From a checkpoint of a small transformer trained on Wikipedia.
Architecture: rotary positions, untied embeddings.
Training: a variant of Muon for these matrices, 136M tokens.
Each number is 50 + 12 x the weight over its row's rms, rounded and kept within 0 to 99. Layers, rows and columns count from 0. The size before them is the row's rms in percent of the matrix's.

# up: layer 5 MLP up, 512x128, rms 0.0993, rows 441-458, columns 0-127
# down: layer 5 MLP down (transposed), 512x128, rms 0.0253, rows 441-458, columns 0-127
# gate: layer 5 MLP gate, 512x128, rms 0.104, rows 442-459, columns 0-127
up441 121:67 26 69 37 54 61 56 64 37 50 42 57 65 59 45 59 41 55 28 54 52 40 23 46 54 24 18 60 50 50 47 46 55 55 41 44 55 27 64 54 81 53 55 38 61 53 60 53 53 50 45 60 62 58 45 41 75 51 37 65 54 48 65 63 60 45 24 49 27 53 51 59 61 48 43 49 36 38 56 26 61 34 55 63 43 43 50 45 46 59 44 51 47 70 41 62 64 52 37 44 35 26 33 34 53 34 60 48 32 47 55 63 37 71 62 59 62 45 65 50 59 60 58 56 63 43 49 34
down441 115:57 77 26 53 51 58 56 65 44 64 22 64 59 50 41 44 51 69 47 69 45 27 43 27 36 43 53 39 41 41 38 59 53 63 21 40 53 49 38 26 39 39 59 66 49 34 56 63 40 65 55 50 43 58 38 58 60 57 37 37 45 42 80 49 56 53 40 48 57 43 56 56 57 58 30 66 29 51 30 54 56 62 62 39 66 53 50 52 37 36 36 48 55 68 35 46 55 43 50 43 45 40 65 50 72 59 60 43 65 59 64 73 63 53 52 49 57 52 36 57 65 68 57 42 66 60 57 61
gate442 043:54 43 48 79 24 65 37 43 49 63 31 53 26 35 41 53 46 49 49 52 71 41 51 37 51 34 67 66 47 31 62 54 51 32 44 60 67 35 68 41 49 83 39 41 50 66 31 45 47 71 61 42 38 82 44 51 41 55 51 51 62 66 46 36 39 49 49 49 52 47 68 51 46 55 62 57 40 54 31 37 66 54 43 50 41 61 65 47 48 48 43 52 31 46 63 42 17 54 36 52 39 34 33 42 41 63 44 49 58 58 54 62 60 62 43 52 41 56 54 41 66 59 64 42 34 52 62 58
up442 051:37 39 52 47 31 35 38 44 66 71 76 38 46 43 42 46 44 65 17 28 57 75 41 38 40 46 38 43 59 53 26 42 50 55 54 57 34 57 22 62 66 43 51 53 35 46 37 40 46 32 40 43 41 58 69 57 55 47 49 34 59 42 71 58 47 52 51 59 52 49 51 45 42 56 35 53 55 39 47 80 38 41 40 51 53 34 44 51 31 35 47 63 58 54 48 55 66 45 38 42 36 53 73 52 24 62 42 66 48 48 48 55 62 59 43 25 62 50 43 60 38 51 39 62 34 39 33 44
down442 048:39 52 43 50 56 48 50 62 38 48 40 54 63 50 43 55 50 24 49 55 45 49 60 75 53 55 55 51 56 81 59 49 51 59 48 47 32 51 32 42 41 01 65 44 50 32 69 66 53 38 35 54 77 35 41 44 50 51 33 61 54 51 34 32 40 67 52 71 44 52 51 51 45 50 36 37 52 52 52 39 39 59 65 42 60 59 26 47 72 77 66 44 57 52 53 30 62 56 57 75 76 70 47 56 56 52 61 41 63 43 46 49 47 52 60 60 55 43 42 57 56 44 50 32 60 52 47 43
gate443 118:48 50 52 32 38 18 63 33 32 45 38 46 58 77 34 44 65 28 52 71 50 34 39 47 32 40 54 51 35 51 63 61 43 51 28 57 43 46 53 43 51 53 78 68 51 56 69 67 31 44 24 61 77 48 36 58 57 54 53 61 47 41 65 60 48 51 54 69 52 56 51 32 45 70 41 52 35 58 38 55 60 51 55 68 48 50 45 45 58 26 43 54 41 63 45 69 56 35 58 65 68 28 35 48 49 64 51 43 39 59 67 38 61 48 66 50 55 45 42 61 49 59 50 44 44 56 63 44
up443 113:46 69 55 60 51 62 50 28 61 79 40 48 53 48 61 53 43 56 49 65 57 56 49 44 65 49 73 43 53 55 42 43 49 59 63 54 57 45 50 47 39 61 35 53 73 38 37 37 53 65 65 55 49 42 49 37 60 26 52 36 53 44 50 47 59 58 58 52 67 48 41 67 30 54 57 42 47 54 37 23 29 62 42 36 37 29 26 55 59 69 26 67 53 39 44 52 76 64 42 56 45 41 64 53 48 49 35 35 70 36 46 39 52 69 21 60 30 57 65 55 62 38 44 45 47 66 51 36
down443 113:56 60 36 66 55 36 56 44 40 46 52 21 36 37 69 26 57 31 60 62 70 50 45 72 40 57 63 58 44 53 40 72 54 48 38 67 53 47 47 36 63 59 59 56 73 56 30 60 70 50 62 62 67 40 59 47 41 41 48 50 46 51 51 63 27 44 50 53 36 64 68 62 26 50 52 49 53 51 44 43 67 46 46 42 70 28 66 46 63 56 41 66 57 55 48 57 61 35 38 61 51 32 58 57 34 68 45 64 55 63 52 72 58 44 60 44 65 49 37 67 72 39 53 37 50 64 30 58
gate444 093:56 49 41 73 61 33 29 72 55 41 50 59 54 54 67 48 67 51 53 82 42 57 57 44 62 34 48 66 53 43 36 42 27 52 68 44 48 43 43 42 52 52 68 52 55 41 62 53 65 52 41 60 54 50 54 44 25 61 37 38 44 68 59 49 47 35 50 43 63 43 64 35 46 38 40 48 47 43 36 34 37 41 42 62 77 43 43 73 43 50 53 65 59 61 48 52 21 42 61 54 44 56 58 48 53 64 67 42 66 60 49 75 71 53 47 40 20 40 55 37 57 45 54 72 47 40 74 58
up444 092:64 42 14 63 48 19 30 53 75 53 42 50 55 56 53 57 40 61 30 41 46 38 46 49 31 30 58 67 57 44 50 32 48 44 67 54 42 45 40 60 34 47 57 49 55 56 62 70 54 62 54 49 48 53 57 67 50 27 34 42 57 62 45 56 51 45 46 43 67 45 74 56 44 45 56 61 39 44 49 45 63 36 51 48 67 66 37 36 52 44 35 36 41 47 62 73 48 54 67 33 29 54 47 75 63 39 61 57 34 50 44 42 68 58 54 64 57 60 68 45 66 32 47 53 67 57 53 72
down444 096:44 48 36 49 68 57 62 61 56 70 67 55 51 45 63 46 66 60 58 55 45 58 33 45 43 51 65 53 55 51 33 59 41 46 68 41 78 75 49 55 70 31 53 54 42 52 38 43 60 74 38 58 62 44 59 40 54 59 62 47 64 33 44 32 60 45 57 56 38 65 63 46 47 35 38 57 33 49 40 37 46 80 49 64 57 54 58 73 42 49 64 49 39 70 54 62 63 28 70 68 47 35 37 47 54 55 35 44 55 74 47 80 60 60 55 67 45 63 56 43 48 59 73 59 54 43 42 58
gate445 115:47 45 63 75 32 50 51 65 48 49 45 56 44 62 51 45 58 54 61 44 72 61 39 46 29 44 48 49 63 48 64 58 30 69 41 47 47 43 40 61 56 37 64 55 44 32 61 54 47 64 44 47 59 54 40 76 38 68 50 67 36 54 57 48 53 44 46 64 49 27 55 35 39 38 52 37 58 56 50 42 47 45 63 69 46 53 43 46 70 44 80 43 57 51 63 43 26 29 71 57 47 47 55 62 42 31 45 52 40 37 39 35 45 40 09 52 61 54 46 33 37 45 61 20 59 36 54 65
up445 118:55 52 52 58 47 64 56 37 34 63 37 78 56 62 40 43 47 61 53 43 69 61 40 58 44 38 41 45 60 49 86 43 71 55 43 50 46 47 53 48 45 31 42 63 30 48 63 73 39 53 50 42 50 59 43 70 61 56 53 73 51 33 58 46 44 44 42 41 55 49 51 56 53 34 55 47 62 29 48 57 23 46 54 51 48 57 33 55 40 54 59 46 66 67 51 60 34 41 70 60 29 29 55 74 73 58 63 52 47 50 47 53 33 46 24 37 35 68 44 45 51 62 74 34 63 34 46 41
down445 118:47 50 39 67 51 51 34 35 38 59 31 61 41 65 44 54 64 44 59 38 66 35 52 39 52 37 15 49 49 52 37 51 38 57 43 37 44 68 57 49 59 56 23 47 45 72 50 70 60 54 54 54 46 63 39 54 65 49 49 57 64 71 50 43 46 46 47 59 41 48 48 45 38 39 44 29 44 46 51 26 48 47 42 44 66 45 45 38 26 60 61 51 51 80 54 42 59 48 70 51 48 55 69 65 42 54 52 50 23 78 43 37 58 42 33 60 47 16 40 54 33 51 45 30 62 53 65 51
gate446 116:69 49 60 62 50 45 56 58 44 64 63 57 57 59 58 51 45 56 67 54 57 53 43 63 66 49 57 50 62 69 55 39 36 72 48 38 37 39 58 45 43 31 54 43 52 46 39 68 48 51 65 81 33 20 48 70 46 46 52 58 61 43 48 56 29 29 52 60 35 57 38 50 43 63 51 68 54 56 45 33 28 29 55 45 47 38 53 44 73 54 58 63 33 66 58 61 43 39 44 64 48 29 27 53 35 32 51 48 77 32 44 51 39 51 73 52 53 37 49 46 57 73 52 28 51 48 62 48
up446 112:55 62 41 42 68 40 35 48 69 59 52 44 60 48 64 64 72 47 47 54 39 41 55 44 52 37 54 43 30 39 37 49 31 41 54 52 31 37 34 35 57 48 55 49 44 70 50 42 48 54 47 62 60 46 36 38 72 62 56 56 44 26 59 62 62 37 62 37 66 54 46 48 54 82 60 43 21 68 35 49 43 57 59 35 50 62 44 43 40 44 46 28 34 55 43 45 48 43 55 54 52 33 45 35 55 58 46 55 50 63 72 47 63 61 45 44 59 53 23 64 33 26 45 28 61 50 83 43
down446 110:50 44 41 52 67 64 36 55 69 49 25 44 70 60 44 44 53 40 50 60 40 43 33 46 29 32 52 51 61 37 47 53 42 61 65 63 47 38 48 44 61 62 67 50 41 39 52 67 44 45 67 50 48 44 50 89 66 61 62 57 45 53 45 46 51 36 45 54 36 47 49 36 63 63 79 52 46 42 58 60 52 59 42 38 58 49 52 57 62 32 37 59 34 47 59 54 33 52 28 52 74 41 48 52 48 61 46 30 42 36 27 36 50 61 66 40 62 61 15 59 32 40 38 65 71 54 46 57
gate447 123:70 38 44 48 66 55 49 61 39 22 56 41 67 68 50 51 56 55 56 55 50 60 61 60 57 43 74 44 42 54 49 84 40 60 55 53 32 57 54 39 38 55 68 53 43 36 67 47 32 69 50 56 53 76 60 69 49 62 55 50 34 45 56 57 39 76 74 48 50 54 51 51 35 57 48 62 41 59 47 58 39 67 26 39 39 43 28 52 49 50 56 44 47 34 33 52 59 45 46 76 67 51 62 55 50 56 56 32 69 46 34 31 57 34 53 76 69 55 51 55 34 55 56 40 45 50 66 57
up447 130:34 74 61 46 55 64 46 47 52 41 53 48 24 38 55 62 37 74 40 50 69 45 60 42 38 50 37 53 52 46 63 41 67 41 42 63 48 48 37 52 46 48 32 42 62 54 36 46 63 41 38 55 56 39 63 31 48 67 40 49 47 42 63 70 57 53 50 55 23 37 76 61 71 52 48 40 52 57 34 55 46 51 58 71 70 59 53 48 58 49 47 48 59 39 50 48 51 70 44 64 50 49 24 34 47 49 72 54 63 81 66 39 46 49 51 41 46 49 33 46 60 34 41 36 52 40 67 12
down447 112:64 68 54 65 42 39 64 40 45 60 63 74 51 54 65 44 46 55 49 47 62 51 50 61 66 55 63 40 45 46 51 43 39 51 38 40 37 75 28 69 45 39 49 66 51 51 47 37 46 60 65 41 46 70 25 73 39 46 43 57 39 58 50 48 43 52 60 74 49 20 41 46 62 58 43 59 54 61 29 52 48 54 37 43 69 41 34 65 54 49 39 52 53 52 25 37 39 53 48 42 36 70 59 56 54 54 48 57 34 55 47 53 51 37 64 80 35 54 46 51 49 62 51 21 53 22 53 77
gate448 017:60 44 47 52 51 44 58 42 62 25 43 55 35 52 40 41 71 61 48 60 60 46 63 22 24 73 74 37 54 60 41 45 68 42 60 45 33 54 67 64 49 49 71 50 66 40 50 55 62 60 52 57 54 43 31 44 50 62 50 66 51 39 31 52 43 24 40 56 64 48 53 40 55 63 31 67 59 43 55 34 20 47 56 60 65 65 49 51 52 47 42 45 37 47 49 48 31 41 45 41 47 62 48 49 44 44 45 47 48 52 43 31 47 59 67 42 69 64 41 55 69 50 42 88 61 46 68 33
up448 017:36 48 33 39 58 78 46 32 42 62 69 42 62 65 57 55 22 47 59 50 50 53 51 74 57 18 27 57 62 43 56 52 40 57 59 36 56 54 46 42 57 36 39 49 36 39 45 48 36 60 50 44 65 58 60 61 55 36 49 48 57 56 54 55 65 78 57 54 50 58 45 62 58 39 43 31 57 63 58 64 43 48 45 52 50 45 48 43 65 29 52 39 64 57 40 53 61 81 55 41 72 27 59 66 65 44 43 35 32 65 60 62 35 52 30 54 26 45 45 61 32 54 63 54 64 44 45 56
down448 017:67 48 62 47 49 50 50 53 45 48 47 46 53 16 67 40 68 27 66 61 38 78 33 60 31 47 56 49 62 52 52 73 43 54 43 59 48 33 59 64 36 51 45 34 58 43 65 47 56 77 55 49 52 44 41 44 58 66 46 54 55 53 49 58 32 57 32 65 60 62 68 49 24 54 31 36 47 64 46 44 59 62 50 67 68 53 52 38 56 52 64 55 43 14 31 67 51 41 54 54 55 66 57 53 40 44 64 58 47 64 44 52 46 61 49 43 46 24 51 36 41 77 34 45 51 52 60 61
gate449 116:47 75 46 55 80 60 53 57 52 39 39 71 42 54 34 53 45 44 45 63 50 50 71 51 72 31 59 45 67 70 40 57 23 41 40 41 63 56 78 50 29 42 39 48 41 53 60 44 66 66 49 50 34 30 57 59 46 54 70 62 30 54 55 61 29 35 50 63 65 56 32 55 52 46 45 35 54 58 46 53 76 63 55 67 40 63 41 74 51 73 38 54 50 56 43 48 35 76 47 56 72 53 54 61 54 55 45 52 50 44 43 53 35 51 68 41 41 39 64 48 61 40 46 54 64 51 52 60
up449 107:38 24 69 59 52 54 52 46 57 36 46 48 40 44 67 53 65 43 34 55 62 45 53 56 59 42 39 41 47 59 48 55 36 45 32 58 56 79 65 43 28 46 36 35 73 34 62 31 44 32 53 62 64 56 45 56 25 51 57 51 55 47 53 41 65 32 54 42 46 58 71 59 50 49 54 27 50 45 25 50 60 57 62 60 61 46 32 61 77 60 39 38 37 42 46 50 67 51 35 52 46 52 53 46 63 52 53 78 49 66 49 49 34 43 54 60 54 30 31 46 75 53 69 69 53 59 43 67
down449 117:57 35 46 68 38 41 65 39 78 28 56 65 55 48 62 59 47 52 54 57 41 52 39 50 54 32 44 39 52 56 38 36 53 41 46 31 43 37 37 43 55 51 58 43 45 35 36 47 50 40 36 43 42 67 60 48 47 30 56 26 53 59 65 38 62 23 67 45 17 61 34 50 59 74 38 36 38 51 48 38 49 39 74 43 44 57 58 27 60 68 46 43 66 63 60 46 45 45 49 55 45 36 30 48 61 29 50 51 73 47 48 55 57 34 42 43 58 74 57 32 44 57 33 63 61 46 65 45
gate450 089:28 69 61 48 37 36 66 62 66 54 48 64 51 48 46 57 51 45 52 38 46 51 47 41 77 46 41 51 44 49 37 57 51 29 46 38 65 45 42 38 56 25 37 73 34 25 55 36 55 62 45 59 29 38 59 61 49 70 50 54 51 42 50 54 54 59 51 63 44 66 55 45 15 51 61 43 54 43 52 52 41 78 45 30 47 54 42 48 41 52 45 69 60 30 58 72 55 60 44 44 40 54 43 57 50 38 53 65 57 55 42 46 63 38 31 23 42 59 32 54 73 57 51 61 42 22 56 35
up450 100:55 53 46 58 58 65 50 60 71 48 31 32 57 41 51 62 48 37 36 56 58 48 64 39 35 47 64 43 54 30 35 60 35 48 47 38 47 45 54 66 72 61 41 51 53 42 35 63 60 42 60 34 76 78 46 56 56 60 52 34 56 35 28 62 67 29 54 78 64 54 48 41 51 51 50 76 55 58 54 46 48 28 37 57 73 49 68 54 43 52 38 62 38 47 24 35 53 48 60 61 47 57 39 53 45 45 44 45 45 20 47 54 53 53 37 48 57 50 63 58 77 60 65 60 47 63 36 67
down450 092:42 51 68 44 61 40 31 52 46 51 24 46 41 46 66 46 52 56 53 46 41 40 66 60 42 50 37 71 34 62 36 62 60 54 65 65 43 39 33 28 50 41 55 37 57 53 54 40 44 61 70 43 32 60 55 50 59 42 69 78 48 70 38 60 36 64 28 46 59 56 45 44 55 37 53 52 48 68 53 52 18 48 77 47 43 54 52 60 31 56 53 53 59 40 75 51 56 68 49 45 46 63 54 43 67 61 34 49 47 69 48 63 38 33 49 42 50 57 46 34 65 61 38 75 67 67 44 63
gate451 112:49 70 37 48 58 69 60 41 62 43 51 32 55 42 53 48 35 47 55 55 50 73 37 40 44 73 58 45 50 42 57 60 49 56 44 47 41 56 49 48 27 39 56 43 21 59 70 33 53 33 47 39 33 54 62 27 47 69 46 38 37 66 33 61 33 53 44 57 48 53 58 69 37 48 39 32 47 42 42 31 56 47 73 39 56 42 34 55 70 49 65 67 47 56 51 53 51 72 50 55 40 44 61 55 60 18 48 44 66 48 58 76 39 71 48 48 39 67 39 26 47 52 64 42 49 53 71 53
up451 115:41 65 57 53 45 46 45 53 49 55 29 56 58 55 46 60 80 60 50 41 51 47 41 49 29 51 75 62 61 47 33 44 69 66 53 61 64 29 32 57 49 40 47 65 57 41 61 32 59 50 58 48 42 50 65 38 73 36 29 45 47 63 55 34 34 52 37 47 56 54 54 34 37 42 50 40 68 67 23 22 37 41 52 35 41 23 34 42 49 43 52 43 52 56 41 59 53 59 48 56 68 72 48 46 84 59 31 44 65 56 45 39 43 49 38 39 51 59 72 55 68 50 49 37 53 43 55 52
down451 112:50 59 64 53 67 41 60 58 64 47 31 46 52 58 59 54 43 54 38 24 48 54 50 54 64 45 54 70 58 37 38 56 60 54 80 46 45 33 40 53 65 60 59 46 50 52 53 49 36 60 51 43 35 64 62 49 50 60 48 31 46 58 43 34 55 53 73 27 01 44 41 69 43 59 47 64 57 43 52 32 71 45 68 38 45 50 53 75 32 56 50 30 66 66 49 49 63 39 57 65 47 46 61 28 49 36 49 43 55 40 44 49 41 46 45 36 56 59 64 34 37 53 74 34 50 53 50 39
gate452 071:49 54 43 63 58 43 54 45 33 79 38 53 41 61 39 43 46 36 69 43 30 23 55 56 55 29 32 80 54 37 50 47 43 48 56 61 43 53 49 47 45 46 51 39 56 48 58 45 66 48 52 46 57 57 55 67 42 56 50 37 58 61 59 50 56 33 71 36 68 56 55 49 39 32 40 34 46 65 47 21 29 36 59 38 36 68 69 38 57 39 57 56 36 51 46 71 48 45 43 58 33 44 59 79 72 29 61 44 41 38 71 26 42 64 50 42 51 49 49 61 56 61 34 40 44 46 62 43
up452 071:75 35 49 44 51 44 30 46 60 60 47 50 52 52 54 56 86 60 37 21 68 47 45 52 71 60 42 59 42 64 30 78 56 33 47 48 29 57 52 40 44 54 49 50 34 55 47 30 39 45 52 56 46 67 73 54 78 42 57 47 56 35 59 79 22 52 55 56 44 48 51 39 63 50 44 48 45 42 49 66 42 61 50 71 55 55 37 70 60 61 77 38 42 36 56 26 46 46 53 27 40 51 51 52 62 65 41 50 40 61 46 50 52 59 40 64 58 48 49 40 43 52 66 56 51 54 47 50
down452 081:45 36 47 33 38 32 38 50 43 56 33 56 71 76 48 47 48 39 28 37 50 46 50 37 43 54 55 38 24 48 59 69 65 57 44 48 40 69 54 51 30 25 44 53 33 40 60 58 26 42 37 67 39 58 46 42 26 34 45 35 57 43 42 49 28 36 57 47 34 42 50 60 28 53 46 65 37 36 29 65 59 35 70 61 49 54 56 51 66 54 64 51 54 54 63 30 45 40 37 53 42 55 48 44 40 49 40 44 53 45 48 57 55 53 48 58 57 51 41 55 33 48 69 42 18 42 26 39
gate453 044:30 41 69 59 56 41 54 65 63 55 43 34 46 72 51 52 60 30 56 50 47 67 60 44 51 47 72 50 21 52 32 52 43 43 49 67 56 49 59 50 50 63 41 61 48 59 62 39 60 60 73 52 53 59 32 39 44 56 46 50 43 57 52 41 78 36 43 58 44 24 63 49 76 72 59 45 34 52 35 56 48 50 75 43 55 72 39 18 46 51 35 49 64 57 56 43 53 51 39 57 61 35 64 66 54 66 73 30 56 42 42 40 69 55 68 43 50 54 60 33 56 54 47 66 62 42 48 47
up453 044:27 28 43 19 55 34 63 61 49 40 76 37 49 41 42 42 67 39 67 53 69 41 64 64 45 49 58 51 48 32 51 51 43 46 60 44 38 67 59 46 65 50 58 56 55 57 40 79 57 40 43 69 37 59 41 49 43 51 52 57 51 71 40 60 36 34 44 31 16 50 48 43 39 51 54 34 28 52 59 32 31 44 38 38 36 58 52 38 60 59 48 35 38 26 69 48 51 39 40 41 52 39 48 41 31 47 36 33 53 51 48 67 44 47 48 29 46 65 53 32 46 56 46 55 61 47 60 45
down453 048:35 62 54 51 47 54 39 40 67 66 45 58 54 52 33 47 61 49 36 50 60 83 54 48 58 78 48 38 39 43 65 33 60 37 53 63 40 43 71 38 59 36 50 47 53 60 37 31 33 37 39 44 71 31 42 51 61 59 70 38 71 52 42 57 56 61 56 46 34 50 67 38 58 55 45 46 39 51 52 68 67 45 60 44 46 59 46 53 44 64 27 55 57 55 29 56 52 49 32 48 55 46 51 67 35 45 35 39 41 52 43 75 59 59 67 35 34 36 55 30 19 62 39 36 60 61 62 40
gate454 116:45 45 56 55 51 44 66 70 38 50 44 66 52 51 36 44 62 42 66 46 54 71 56 52 60 55 67 44 32 65 67 50 34 50 51 40 58 53 40 42 48 38 72 33 24 55 52 39 57 40 52 51 22 56 45 64 42 51 59 75 33 32 32 75 41 59 42 63 50 46 52 31 32 51 30 53 51 58 45 76 57 60 54 57 56 37 63 77 48 58 35 49 53 25 51 38 47 52 46 70 65 38 54 52 65 33 46 44 54 82 42 42 51 32 70 49 60 54 43 63 62 55 43 63 52 44 43 56
up454 107:60 59 47 64 59 38 43 51 55 68 41 43 38 55 53 82 73 50 32 44 49 51 51 66 52 50 50 62 46 50 30 55 52 70 80 51 48 72 68 73 50 43 46 48 63 48 60 81 75 59 65 45 62 75 44 44 53 60 58 27 52 43 65 51 47 39 61 60 68 51 58 48 60 43 77 65 42 63 48 27 52 36 43 55 43 49 32 37 26 48 51 60 46 53 57 40 55 40 37 38 57 66 50 54 40 46 68 56 52 62 38 35 58 51 54 62 53 40 54 42 37 53 52 32 45 27 47 39
down454 110:55 65 66 64 65 34 22 41 32 39 71 50 40 48 40 48 49 34 49 69 59 64 39 31 46 47 58 37 56 62 54 53 32 53 48 68 53 60 50 69 33 43 63 42 49 34 36 61 70 39 63 47 44 65 47 41 67 41 68 50 45 47 57 50 52 35 46 22 52 59 54 47 32 40 72 37 56 64 50 72 54 58 61 61 47 50 65 71 46 55 38 48 51 59 46 36 54 77 52 58 36 60 47 54 41 62 41 63 63 70 46 28 53 53 52 47 43 66 48 26 58 68 53 59 54 76 54 52
gate455 078:59 56 21 62 42 35 57 51 40 51 37 41 53 27 35 59 61 64 62 44 53 48 56 40 40 39 53 58 39 44 63 56 72 42 62 68 58 55 40 71 58 54 78 50 50 43 70 67 49 43 37 56 46 65 44 71 39 68 52 61 36 70 67 63 44 54 48 43 56 45 40 60 54 50 44 55 54 39 45 30 41 66 47 81 40 42 44 63 57 39 46 29 58 57 59 50 69 57 45 75 42 58 34 54 28 46 59 50 49 58 29 70 50 50 37 51 55 51 30 56 50 58 25 50 40 59 75 50
up455 092:42 53 24 63 37 74 37 29 51 41 36 49 50 68 52 57 73 36 57 51 44 58 37 34 55 45 43 44 41 49 61 46 51 53 40 53 27 38 49 66 53 55 44 37 36 36 39 62 59 63 33 70 47 55 47 59 34 44 39 47 47 64 49 54 50 49 53 56 58 29 47 82 50 53 41 66 69 38 28 65 60 31 46 45 62 51 58 54 48 32 57 40 36 35 37 30 55 71 68 40 36 69 39 45 32 41 43 32 31 69 51 50 59 56 37 65 59 55 56 44 65 45 39 36 34 56 58 65
down455 075:45 37 55 45 77 51 40 52 66 62 26 57 56 49 51 49 40 60 42 62 63 37 35 55 43 60 60 55 67 43 50 48 48 54 59 48 69 63 44 37 48 44 41 41 51 61 67 64 58 34 58 63 37 40 57 68 72 46 55 56 72 61 45 42 29 50 38 47 34 53 54 41 43 44 42 54 46 44 58 51 55 55 28 41 45 44 45 55 42 72 48 61 64 83 41 78 50 26 29 70 57 31 60 73 35 43 65 65 50 58 60 51 55 51 58 53 45 30 43 51 19 55 38 41 66 48 70 42
gate456 105:53 42 51 38 35 38 36 53 64 36 40 37 44 39 44 67 46 45 46 63 28 64 51 59 66 73 39 29 39 38 58 58 41 49 53 17 60 39 44 48 57 33 53 54 48 45 58 75 52 45 59 30 36 37 42 49 54 60 38 52 49 49 52 67 45 56 36 56 39 36 49 50 57 55 54 60 42 66 45 50 38 57 41 51 35 53 38 36 64 55 54 36 60 48 28 60 38 48 67 63 46 48 69 83 45 42 43 46 60 48 55 22 34 63 70 31 36 75 43 37 72 59 45 44 38 46 72 41
up456 109:89 41 54 45 39 52 69 43 49 64 50 54 66 63 70 51 64 49 54 56 54 44 40 41 48 37 55 43 58 66 47 55 73 76 41 55 53 57 55 43 29 48 61 35 25 60 39 45 51 63 56 41 43 48 49 66 57 45 52 57 39 39 59 60 36 67 63 48 68 42 51 50 48 44 53 58 34 34 31 46 42 44 60 59 56 45 47 68 58 66 60 79 42 48 46 54 72 71 36 38 42 34 36 42 33 45 55 65 60 38 45 74 64 40 62 87 62 57 45 50 50 48 51 44 31 48 47 52
down456 112:61 53 66 42 57 56 46 36 43 54 71 75 71 57 61 45 57 46 48 72 45 37 60 46 48 68 70 44 44 53 61 68 59 63 50 32 42 43 49 67 36 71 60 38 48 53 51 63 31 32 47 54 47 53 58 60 52 61 58 54 33 57 54 30 49 78 57 62 63 45 57 44 56 62 60 81 34 51 27 55 64 42 66 43 52 48 61 46 34 49 32 27 38 71 66 44 47 36 55 52 55 51 72 67 37 48 49 54 34 66 64 54 47 16 47 59 58 52 43 55 53 32 59 35 51 52 50 54
gate457 095:34 51 39 76 49 44 61 46 45 40 47 54 59 49 41 43 50 31 67 45 71 40 71 32 83 65 49 51 54 54 93 44 46 44 40 50 64 45 36 22 44 50 56 33 42 45 58 41 20 56 51 55 37 42 39 37 54 61 50 42 43 39 25 42 33 54 34 58 47 61 35 41 48 34 60 29 37 46 48 48 69 48 43 50 54 64 62 49 65 47 37 57 60 59 57 59 51 52 47 41 60 52 54 55 53 55 55 55 52 60 07 51 56 57 53 70 63 50 46 47 53 51 66 61 62 48 50 58
up457 068:39 31 42 73 12 59 53 39 63 49 57 54 51 48 47 41 57 57 38 31 51 48 42 30 44 49 55 32 34 37 38 42 66 46 51 34 58 40 44 37 45 60 48 31 36 63 43 30 19 61 50 38 43 54 39 47 30 53 47 33 61 64 68 29 56 60 45 51 49 66 48 54 48 59 47 67 54 29 37 52 53 46 45 55 56 55 60 49 37 34 33 50 40 77 60 78 63 57 49 39 25 39 61 43 58 46 49 55 47 75 22 58 61 50 48 55 54 62 43 64 42 63 51 47 44 53 51 40
down457 085:39 37 55 76 13 42 58 41 63 54 43 52 44 46 34 40 50 57 33 36 58 33 35 29 47 39 68 53 45 40 47 63 55 45 46 38 63 46 56 45 52 65 39 44 51 82 59 47 29 67 42 41 42 65 44 42 38 35 64 39 40 45 53 35 58 38 49 52 53 36 63 61 69 63 54 66 63 44 61 43 35 40 28 44 54 45 55 57 63 47 34 62 46 66 52 67 39 46 27 56 40 20 59 36 59 44 46 65 50 71 47 61 60 64 45 49 53 59 57 69 34 64 62 47 36 47 43 42
gate458 122:68 68 74 43 59 44 50 60 34 56 58 64 41 46 40 40 29 29 41 71 56 69 35 59 64 51 34 55 48 62 48 39 57 54 51 42 53 27 45 48 64 26 57 30 49 53 50 50 70 48 58 54 54 44 46 47 31 45 41 12 56 47 39 67 33 49 46 53 44 57 45 50 35 66 33 52 46 59 13 50 47 36 56 35 62 50 52 62 58 65 62 50 44 44 54 40 47 66 40 44 43 37 38 38 63 48 50 73 31 53 57 53 45 60 52 47 50 33 69 44 48 48 78 41 59 65 34 40
up458 115:29 34 62 33 61 56 64 72 31 47 49 28 51 53 53 60 47 52 36 41 41 46 47 54 62 39 52 41 55 43 59 73 80 48 36 44 51 53 71 56 54 53 33 62 51 57 57 37 73 40 41 50 63 51 43 34 62 59 37 40 22 48 50 65 59 30 65 56 48 54 40 48 25 54 52 60 57 65 57 32 58 49 33 61 51 31 75 61 48 42 29 32 49 38 53 42 56 72 31 47 50 59 64 38 51 43 64 69 38 58 43 50 36 46 42 48 54 58 62 49 50 25 32 53 36 62 42 41
down458 117:46 69 36 56 44 48 38 43 47 78 44 73 47 66 27 59 60 69 46 43 51 55 61 43 61 51 25 37 51 51 46 32 35 65 40 41 37 52 34 48 51 42 50 70 57 55 58 48 61 59 46 53 49 55 45 45 50 40 58 71 44 51 47 71 62 78 53 70 49 37 53 42 42 35 46 37 46 39 23 58 71 67 32 51 31 42 33 48 49 43 41 72 34 62 74 28 49 41 47 47 57 66 53 58 38 55 36 51 63 53 51 52 63 65 55 36 46 62 52 65 39 17 52 47 46 59 49 37
gate459 006:40 43 48 39 72 76 57 40 55 63 51 54 57 40 39 53 59 29 68 45 56 35 50 50 66 69 50 49 63 53 46 55 41 50 65 44 58 55 63 51 46 55 61 53 55 54 40 40 54 39 43 70 45 38 49 56 44 43 31 38 43 49 18 33 43 37 51 47 63 55 44 48 39 67 69 59 48 68 49 44 52 65 54 55 57 56 41 34 51 67 35 27 71 55 43 57 51 52 52 53 84 24 46 58 56 46 45 36 35 53 50 27 14 42 21 66 54 42 59 48 41 36 58 57 66 38 65 41